Part of a small language model's weights: 9 layers.
Each number is 128 + 24 x the weight over its row's rms, rounded and kept within 0 to 255. Layers, rows and columns count from 0. The size above them is the row's rms in percent of the matrix's.

# layer 3 MLP gate, 2048x768, rms 0.03, rows 1085-1112, columns 432-479
size [ 95  95 103 100 105 100 102  99  97  89  99 101 108  97  95 102  95 102 100  93  96  96  98 102 102 101 102  97]
[[164 120 169 142 102 136 104 140 112  79 150 103 135 120  90 131  92 125 139 146 132 101 116 127 142 182 137 143 112 132 127 130 141 112 112 143 146 125 119 148 150 104 161 136 111 114 132 142]
 [103 118 140 101  70  97  93 127 109 144 135 131 160 150 104 110 108 103 127 129 140 156 120 118 127 109 129  92 135 140 163 152 172 100 150 176 144 143  99 137 140 147 133 131 118 141 121 101]
 [153 148 113  90 100 100 104 129 110 120 135 141 164 148  90 130 164 126 104 132 133 150 137 152 105 161 115  99 131 151 196 115 121 156 129 129 153 136 105  97 161 139 149 147 133 129 133 178]
 [100 141 142 139 110 125 110 137 137 140 123 118 104 155 134 101 136 128 154 135 108 125 126 123 116  96 136 127 142 107 112 102  71 108 137 114 139 113 161 103 149 127 155 116 100 192 107 162]
 [129 142 169 125  87 135 137 154  90  95 127 144 156 129  98 112 122 133 116 146 137 122 133  85 176 182 103 165 133 148 143  86 126 118 146 117 130 107  99 107 108  86 121 147 114 127 135 108]
 [137 113 128  93 141 133 125  99 131 124 129 167 155 110 144 133 123 108 142 158 133 104 145  92 140 178  97 128 126 135 179 112 110 105 157 123 115  89 132 114 126 131 109 109 183  70 111 125]
 [159 132  99 129 112 120  87 128 114 126 101 150  81 101 175 182  83 114 161 134 190 138 166 131 140 126  92  98 133 122  80 141 133 133 152  54 165 120 124 131 109 154 133 138 121 116 123 126]
 [127 121  97 144 119 114 105 110 139 124 132 105 152 128 130 108 156 137 124 181 155 115 153 118 110 167 102 152  94 113 122 131 123  78 168 130 154 130 149 107 136 130 152  71  98 133  81 145]
 [ 97 154 140 149 117 109 107 134 110  99 164 164 108 131  91 141  97 148 119 123 116 103 184 140 158 132 132 119 142 114 146 147 181 139 127 163  81 138 143 131  99 132 176 135 108  99 111 125]
 [156  83 127 172 117 125 144 109 119 138 106 127 131 112 172 143  92 128 109 112 145 119 108  90 129  93 169 163 127 114  77 128 169 144 124 108 147 129 149  93  62  93 185 103 132 154 113 114]
 [136 154 158 119 117 138  81 125 107  83 115 111  90 159 183 166 112 168 174 188 136  89 122 123 123 122 113 150 135 154 110 158 126 111 114 172  99 144 111 100 123 114  94 129  98 136 137 166]
 [134 113 128  87  97 141 125 131 145 128 119 121 124 134 116 154 116 119 119 161 140 150 152 141 129 153 179 100 142 129 160 120 190 161 173 156 116 138 163  92 151 134 120  97  88 122 121 110]
 [190 154 119 135  76 101 136 120 117 154 147 121 162 127 123 139 163 134 108 103 102 119 139 136 117 145 120 107 135 113 136 136 135 158 179 126 100  92 101 143 159 100  84 116 117 131 141 131]
 [121 141 125 107 159 125 134  88 122 129 114 113 149 112 150 120  94 141 134 157 141 125 111 120 141 107 151 152 111 107 103  81 115  97 142 110 180 109  87 147 150 118 167 108 127 100 201 128]
 [164 146 101 127 138 116 142 154 104 132 118 104 107 136 170 130  89 116 159  66 111 183 123 156 120 153 133 127 138 128 185 115 136 128 147 131 179 146 129 119 102 148 117 124 108 137 122 132]
 [ 77 134 205 156 120  89 130 144 138 140 144 151 140 145 116 155  92 157 146 112 153 122 122 130 113 144 111 118 130 130  94 118 151 188 107 130 117 156 152 127 138 133 106 106 137 108 129 128]
 [125 140 178 126 124 138 164 128 147 117 152 100 113 139 134  99 117 141 146 117 120 141 118  68 153 166 120 136 100 146 138 124 127 132  90 172 121 130 134 111  95 116 116 124 138 131 124 136]
 [147 147 154 125 102 129 119 118 109 125 145 118 160 110  97 135 123 140 184 107 118 118 136 153 129 132 141  98 116 126 152 109 115 149  96 135 129 132 129 124  91 121 125 162 121 108 117 143]
 [112  97 189 210 128 163 123 124 124  72 131 117 124 114 146 118 103 129 132 117 151 126 137 131 108 122 158 121  85 120  65  97 111 130 105 156  96 129 148 141 136 131 125 130 145 130 104 138]
 [134 100 149 117 151 111 189 156 118 145 123 136 121 121 139 163 140 140 122 124 149 116 135 134 111 157 166 136 161 148 121 144 140 141 125 164 119 134 122 180  82 122 139 162 141 144 152 111]
 [112 155 127  75 131  87 109 107 131 117 146 102 141  84 153  98 141 139 136 127 135 102 144 133  91 141 138 123 108 154 166 107 172 108 101 135 161 100 147  95 118 173 123 228  96  62 178 131]
 [112 150 159 119 102 122 108 122  95  97  99  91 144 131 125 108 168 136 119  95 127 152 141 157 112 165  95  86 145 128 148 111 107 107 106 148 132 143 126 129 144  98 130 129 138 121  85 158]
 [116 118 130 118  99 104 130 123 105  68 142 111 122 158 128 109 131 166 133 106 121 114 150 147 121 127  86 134 130 131  87 117 141 128 144 146 100  83 128  92 135 129 173 110 152 136 164 159]
 [122 115 147 104 126 169  68 115 110  89 112 125 166 109 120  88 137 145  99 146 133 163 102 120 116  96 124 107 115 143 158 134 135 126 133 119 116 130 132 128 115 108 115 124 144 121 150 132]
 [117 116 117  91 101 130 151 129 132 143 170 104 126 145 119 181  77 120 110 125  71 109 118 139 139  81 120 103 106 102 117 117 129 131 139 111 119  83 121  72 153  81 164 137 112 167  98  70]
 [ 85 130 147 170 107 114 136 165 155 105 105 105 125 113 128 132 159 139 129 116 113 149  92 103 102 121 117 151 129 121  85 122 176 125 131 136 141 117  87 115 100 109 122 146 105 134 143 110]
 [158 150 169 165 154 123  99 110 136 145 175 113 130 127 138 139 144 128 140 139 102  96 109 158 155 173 128 159  97  82 119 110 123 114 138 164  65 121 118 184 157 130  99 156  96 189 157  79]
 [144 125 131 143 110 154 122 105 182 133 161 136 111 120 131 113 120 116 155 136  99  83 132 134 146 139 128 165 117 140 120 109 140 138 149 103 124 106 146 128 136 103  96  88 126 109 140 142]]